{"hidden_act": "swiglu", "init_std_qkv": 0.0221, "optimizer": "ademamix", "warmup_steps": 506, "max_steps": 4252}
Each number is 200 + 40 x the weight over its row's rms, rounded and kept within 0 to 999. Layers, rows and columns count from 0. The size before them is the row's rms in percent of the matrix's.

# layer 9 MLP gate, 320x128, rms 0.109, rows 96-104, columns 0-127
102,263,161,235,176,188,199,211,277,243,245,151,150,107,235,200,173,242,206,218,256,193,179,159,183,158,181,223,259,186,238,231,119,257,216,239,222,264,164,254,248,204,191,203,134,261,136,116,162,192,127,163,240,211,258,190,159,215,135,243,202,215,201,218,248,216,204,195,311,209,222,172,179,209,164,214,259,141,165,279,229,184,161,181,233,155,200,182,156,175,237,232,169,202,217,224,170,216,208,167,210,153,264,177,206,152,240,273,211,204,230,217,167,207,190,258,190,218,211,128,186,184,191,239,165,136,257,133,179
093,184,202,260,187,209,128,223,225,256,146,204,183,159,225,230,222,233,234,183,247,221,186,131,223,161,186,129,228,141,194,168,179,182,195,241,249,197,195,139,192,226,269,165,163,266,127,154,184,214,124,176,181,145,203,194,164,173,193,244,237,276,256,121,213,164,241,158,174,199,277,242,191,261,154,195,217,233,214,241,260,167,185,201,181,239,215,195,196,155,134,233,242,270,262,210,170,239,140,281,232,178,210,198,159,194,164,218,181,211,166,119,206,253,216,231,277,133,210,253,160,210,160,201,185,283,226,212,220
102,217,166,243,293,231,264,223,194,140,187,227,234,229,246,225,160,183,165,209,258,247,207,207,181,172,192,226,237,192,193,170,250,201,169,216,243,150,231,242,182,192,252,242,158,164,237,145,199,224,131,172,167,194,120,203,181,176,240,211,201,185,220,181,183,274,219,182,195,190,204,222,131,204,211,125,317,255,234,182,156,170,184,177,239,238,234,238,242,235,296,218,196,261,170,199,221,193,178,237,260,190,169,200,170,133,163,104,207,186,223,229,229,259,246,127,218,254,165,252,229,195,284,220,184,160,175,278,239
100,184,127,193,165,239,228,147,201,214,237,250,257,194,177,228,259,214,154,235,132,177,201,240,190,175,208,220,149,240,229,155,156,223,98,201,190,165,133,138,175,137,182,240,191,207,184,243,209,122,97,169,127,237,197,198,159,242,216,164,194,202,260,246,189,142,203,265,219,86,207,225,224,218,195,244,216,236,127,180,238,196,136,220,196,240,154,258,143,167,200,198,244,177,218,193,175,154,166,193,178,172,202,174,275,209,104,141,251,178,203,185,193,202,191,228,165,193,180,263,191,166,221,216,193,258,246,180,160
106,233,228,178,182,231,156,213,276,188,219,191,204,240,184,196,204,227,233,217,244,212,150,125,211,116,153,204,256,241,208,240,211,158,199,210,147,279,177,234,187,219,142,248,206,248,176,187,87,162,188,187,188,247,140,161,225,268,120,209,241,296,293,147,249,207,197,211,249,287,199,189,242,242,201,244,172,222,248,181,302,158,250,231,174,263,199,234,211,201,223,185,215,172,187,234,170,150,173,200,245,184,277,215,211,182,208,257,174,202,119,231,192,187,173,198,211,241,168,177,241,214,233,213,181,182,195,166,136
102,225,152,226,225,265,208,236,256,238,224,164,249,183,215,191,202,176,178,207,222,269,134,187,173,161,129,241,248,239,163,184,151,213,220,191,243,195,202,196,232,195,208,200,139,195,260,155,197,214,205,124,261,296,239,180,221,179,182,241,221,190,278,212,152,166,247,174,232,154,145,224,208,208,127,139,259,224,189,180,194,228,197,199,238,194,197,138,269,257,156,231,186,175,205,196,195,79,155,272,172,187,186,290,166,196,211,228,150,273,223,250,185,181,198,223,165,217,160,168,109,145,259,218,176,161,251,201,177
105,189,187,216,288,212,191,155,214,212,247,237,200,225,231,209,162,192,226,236,194,260,254,144,255,155,154,226,266,173,156,258,204,171,185,179,214,193,187,165,162,180,192,223,150,190,223,219,185,195,196,181,148,281,240,151,192,238,224,128,245,240,211,202,211,243,269,207,245,232,82,166,233,257,200,232,224,118,210,242,121,193,252,181,192,263,161,184,212,220,193,190,291,238,198,205,213,203,220,181,201,169,277,216,180,161,151,228,265,257,133,240,189,211,232,291,188,183,165,228,105,214,214,241,201,146,213,269,217
100,156,196,163,166,243,255,242,255,170,259,196,242,236,170,221,142,202,145,206,217,174,273,182,170,180,189,209,209,180,247,143,143,211,178,206,229,169,211,185,251,175,207,235,202,144,153,237,255,200,190,131,225,258,282,190,141,163,113,212,192,182,196,248,162,231,140,254,194,228,183,156,162,237,221,200,251,207,294,212,200,214,235,213,165,241,198,181,200,208,199,175,313,239,190,161,181,226,157,171,193,192,200,127,181,109,173,231,223,191,182,220,199,273,207,241,130,203,192,144,148,136,208,283,196,110,167,152,178
092,144,141,118,184,203,211,217,196,237,184,192,162,206,224,181,189,157,203,161,229,238,211,323,168,199,241,264,297,116,215,207,150,143,236,199,171,206,164,209,159,221,226,197,157,219,190,160,238,211,199,153,153,198,221,120,202,190,236,191,138,248,172,223,179,158,196,228,215,266,233,181,201,196,79,250,192,201,199,224,179,199,227,190,173,224,226,194,222,242,234,208,233,174,212,148,184,216,173,230,174,92,156,152,148,118,231,209,157,118,147,246,197,168,157,168,155,232,168,228,162,163,263,226,278,207,223,183,217
# layer 9 MLP up, 320x128, rms 0.107, rows 96-104, columns 0-127
094,213,167,176,176,150,111,199,267,283,183,142,287,145,197,188,179,158,229,188,258,208,211,228,246,190,278,206,208,175,263,223,153,155,224,220,214,206,232,176,161,223,162,208,166,290,186,212,190,168,177,192,240,226,190,152,212,184,220,217,187,224,198,212,183,183,200,166,187,259,195,182,295,192,151,278,194,248,271,197,228,194,185,222,182,233,119,149,188,248,182,221,266,242,161,228,245,109,203,264,121,276,256,208,197,215,133,215,166,254,146,242,235,243,208,255,253,197,152,184,198,185,204,224,200,278,201,209,182
093,208,230,191,196,276,246,182,228,162,233,229,228,238,217,132,220,175,185,211,191,239,167,229,150,199,182,186,194,226,201,141,148,267,221,184,125,205,206,137,212,153,143,207,195,215,257,248,124,140,185,246,189,181,200,157,181,152,105,234,262,219,171,170,171,146,207,238,263,207,184,167,157,167,175,202,224,197,138,209,206,122,225,174,260,197,192,196,214,253,290,138,236,187,155,277,178,195,277,173,258,220,192,258,213,134,178,190,227,215,156,186,126,182,147,174,200,246,201,193,159,208,147,216,93,244,200,176,141
103,197,187,192,168,214,240,194,141,172,161,184,133,181,255,214,199,270,134,239,280,206,210,196,169,195,175,247,254,156,116,206,155,223,230,198,139,189,201,265,279,157,158,80,308,186,183,229,224,174,176,261,183,146,177,155,186,215,163,180,202,170,164,218,180,267,164,236,204,192,178,200,159,97,209,157,177,178,221,176,193,187,156,256,216,164,194,238,209,200,214,224,148,221,226,186,235,175,217,222,170,223,161,154,290,167,244,252,210,159,181,134,230,155,226,209,234,167,208,160,175,152,190,295,168,225,250,211,217
108,175,231,298,183,165,187,202,177,160,202,161,160,158,177,218,160,213,260,162,210,211,226,106,210,183,142,147,165,217,223,123,196,132,206,181,132,204,202,152,181,251,241,181,162,228,227,164,164,267,196,189,176,219,148,185,193,223,218,168,173,183,168,135,171,243,123,133,234,263,252,114,227,204,165,179,231,216,194,248,220,176,262,141,204,161,168,160,235,192,250,250,248,201,121,218,167,117,284,215,218,148,168,279,151,217,185,246,134,191,181,189,188,186,197,231,246,197,255,208,244,248,195,204,206,145,157,224,203
104,215,245,205,207,208,171,216,143,142,151,218,202,241,192,163,156,261,233,197,246,154,221,203,177,198,247,188,238,268,262,227,234,114,207,189,122,268,189,274,172,254,174,136,162,201,177,241,188,202,230,264,105,184,160,188,243,249,155,194,154,183,194,214,255,162,180,204,249,250,213,168,304,253,215,236,161,181,263,181,274,207,251,207,201,173,247,210,217,209,265,164,230,195,137,174,150,182,257,102,184,211,193,193,271,208,253,244,159,144,231,186,153,152,150,224,141,170,178,216,192,187,210,202,210,222,173,202,171
108,330,236,223,258,187,169,220,239,187,127,268,133,220,187,208,206,247,196,200,145,227,228,242,257,227,247,250,217,179,204,193,173,249,216,198,215,176,160,134,157,179,140,182,248,150,224,208,165,174,256,243,197,180,215,202,227,185,218,184,242,273,128,231,233,207,163,252,211,237,226,236,195,202,214,270,145,210,137,200,193,157,130,231,231,203,260,221,174,172,191,299,215,209,178,163,161,229,278,172,201,257,243,200,243,212,188,219,165,142,215,234,116,129,195,219,193,194,244,226,225,154,158,174,213,129,271,236,194
105,182,221,242,162,195,273,215,175,285,211,135,186,189,213,171,226,182,165,223,210,191,160,182,207,211,211,252,207,299,130,278,174,216,194,269,145,157,138,219,197,161,246,144,191,212,166,164,239,266,140,137,256,225,170,230,235,204,185,235,290,163,198,217,153,164,186,281,181,257,197,162,188,204,170,311,182,236,226,129,235,190,198,211,250,228,120,173,148,263,129,272,230,230,187,194,178,195,188,223,223,194,200,203,143,189,163,177,131,216,183,169,263,246,244,169,198,186,190,182,177,225,236,236,223,216,162,160,202
096,139,182,269,284,149,211,182,196,158,214,250,177,190,257,253,234,187,253,208,216,187,189,246,188,221,202,218,168,268,190,122,196,229,190,147,223,213,206,214,153,174,230,219,152,204,196,194,196,148,191,240,190,321,220,206,172,191,140,208,141,195,163,213,263,113,179,165,274,195,188,197,165,259,224,136,206,243,197,174,136,138,180,187,216,137,185,142,185,169,127,169,126,243,212,202,228,119,188,197,220,199,187,181,220,160,158,139,230,164,162,164,249,217,240,272,196,119,181,117,162,196,221,194,167,241,142,182,176
090,210,199,195,289,129,247,214,157,168,168,222,215,216,207,199,238,136,193,283,280,208,278,135,216,197,181,218,172,200,209,184,207,177,222,223,190,203,188,178,153,165,171,218,213,228,172,220,167,187,231,192,197,220,168,215,174,180,165,244,240,169,183,190,159,186,152,226,189,146,207,242,124,253,227,115,228,158,220,203,113,218,204,207,146,135,192,242,235,140,224,186,213,199,182,122,211,195,226,210,189,236,260,183,270,143,213,131,224,243,180,219,149,120,219,264,214,252,208,177,87,243,177,98,260,125,187,206,196
# layer 9 MLP down (transposed), 320x128, rms 0.105, rows 96-103, columns 0-127
097,166,197,223,231,174,191,249,206,225,220,182,236,216,213,244,193,197,186,214,225,185,198,245,147,132,197,194,157,142,248,219,132,240,152,190,238,187,208,274,199,235,139,154,155,146,164,176,197,206,152,156,233,129,243,166,167,239,184,279,172,115,153,192,169,263,227,190,126,198,217,214,166,212,250,174,231,177,199,169,144,169,184,187,197,271,295,253,144,181,244,182,154,247,164,209,212,135,181,271,233,112,196,190,292,153,156,162,197,226,133,141,233,224,152,214,188,219,172,216,145,266,202,207,235,231,194,259,234
094,201,185,218,181,151,159,203,186,216,100,209,154,185,193,218,168,164,216,154,151,203,205,188,230,139,223,195,234,153,182,207,145,196,210,154,261,197,168,161,272,201,136,205,248,205,216,159,217,121,216,213,206,233,282,224,215,261,174,214,223,265,200,166,147,164,150,194,202,174,179,262,170,261,199,258,190,188,148,250,270,188,223,196,133,173,293,182,192,158,69,228,204,188,208,191,168,157,147,246,231,201,136,199,199,190,218,286,210,218,190,142,158,203,227,180,213,179,172,266,210,226,243,110,165,210,284,232,225
100,285,232,234,148,202,190,191,235,153,163,200,181,214,177,132,101,279,126,153,229,212,133,249,207,45,229,160,218,230,183,214,194,163,180,191,219,194,175,258,176,253,190,264,167,221,208,214,186,233,120,188,181,217,221,145,194,145,191,178,192,188,140,220,228,141,244,233,249,238,208,204,159,219,227,188,203,259,196,140,192,252,161,198,238,202,153,202,215,138,195,173,186,189,167,247,215,234,217,183,230,259,228,309,239,209,181,159,208,236,198,181,212,200,262,215,247,260,197,212,152,181,173,194,197,148,148,148,258
106,251,212,233,255,214,135,172,178,182,220,279,244,161,268,170,138,222,229,136,182,175,262,234,168,79,185,141,147,285,202,178,257,145,166,199,248,204,230,190,235,226,210,268,242,212,275,210,234,176,219,279,300,240,206,136,176,226,282,196,232,201,218,183,241,191,233,161,201,214,213,213,123,281,176,171,230,186,171,158,204,157,142,288,256,227,214,195,164,187,178,184,215,250,157,191,215,185,226,248,206,151,203,242,187,160,176,161,186,190,169,214,202,193,171,171,207,157,227,204,182,205,124,190,165,183,231,196,195
109,120,167,186,230,226,184,156,145,97,123,219,175,218,224,224,211,216,198,229,187,207,205,227,200,140,157,242,122,244,198,209,269,262,210,267,183,195,251,172,206,263,194,179,172,140,175,239,138,240,166,193,195,140,209,205,218,185,214,200,229,161,203,236,203,188,234,209,199,151,217,189,181,204,131,209,183,210,234,117,146,179,304,186,198,194,204,238,185,205,150,240,228,203,146,216,295,211,230,190,162,166,169,168,186,251,167,279,202,205,156,243,151,226,204,168,116,275,230,237,194,214,108,207,197,195,236,114,265
090,163,213,190,165,240,156,218,259,194,192,188,148,173,245,224,231,145,268,196,219,276,184,202,184,17,184,186,202,207,245,124,175,236,151,213,229,230,213,231,212,216,194,205,204,234,175,150,201,172,114,217,221,212,202,170,173,158,219,201,205,199,247,172,185,177,175,271,159,211,241,199,124,217,131,170,129,229,220,95,225,198,212,184,282,223,251,196,200,128,248,147,224,199,126,228,200,262,226,234,160,207,193,234,162,165,167,200,149,233,180,227,160,212,204,205,276,232,205,175,241,215,226,185,151,210,240,233,247
115,150,201,272,227,207,177,220,216,244,184,169,146,172,190,160,186,219,219,255,137,248,218,190,235,317,209,201,188,232,204,174,291,198,153,176,296,201,210,178,250,146,266,240,210,170,258,128,193,161,160,170,187,217,237,221,135,208,228,182,159,251,145,204,181,133,220,152,251,185,216,222,190,180,144,224,230,244,181,146,179,124,212,241,169,223,162,142,171,244,248,197,203,176,216,186,147,122,155,198,244,231,153,259,175,232,182,171,199,158,252,210,259,263,161,222,199,182,235,192,252,227,240,205,206,177,183,93,163
100,152,179,208,186,229,226,143,192,138,122,182,168,171,187,224,215,153,230,173,273,263,171,228,281,170,213,210,238,186,217,203,121,228,260,167,150,273,80,178,194,215,181,204,270,112,141,212,257,154,125,224,106,128,209,170,184,177,311,177,235,186,208,199,181,171,189,214,190,307,175,170,224,181,181,202,228,224,183,200,188,264,242,254,188,193,169,188,194,210,235,200,253,151,243,170,209,254,244,205,238,215,197,130,227,126,227,216,218,222,198,134,196,219,190,202,200,209,209,150,217,179,208,213,212,181,211,188,188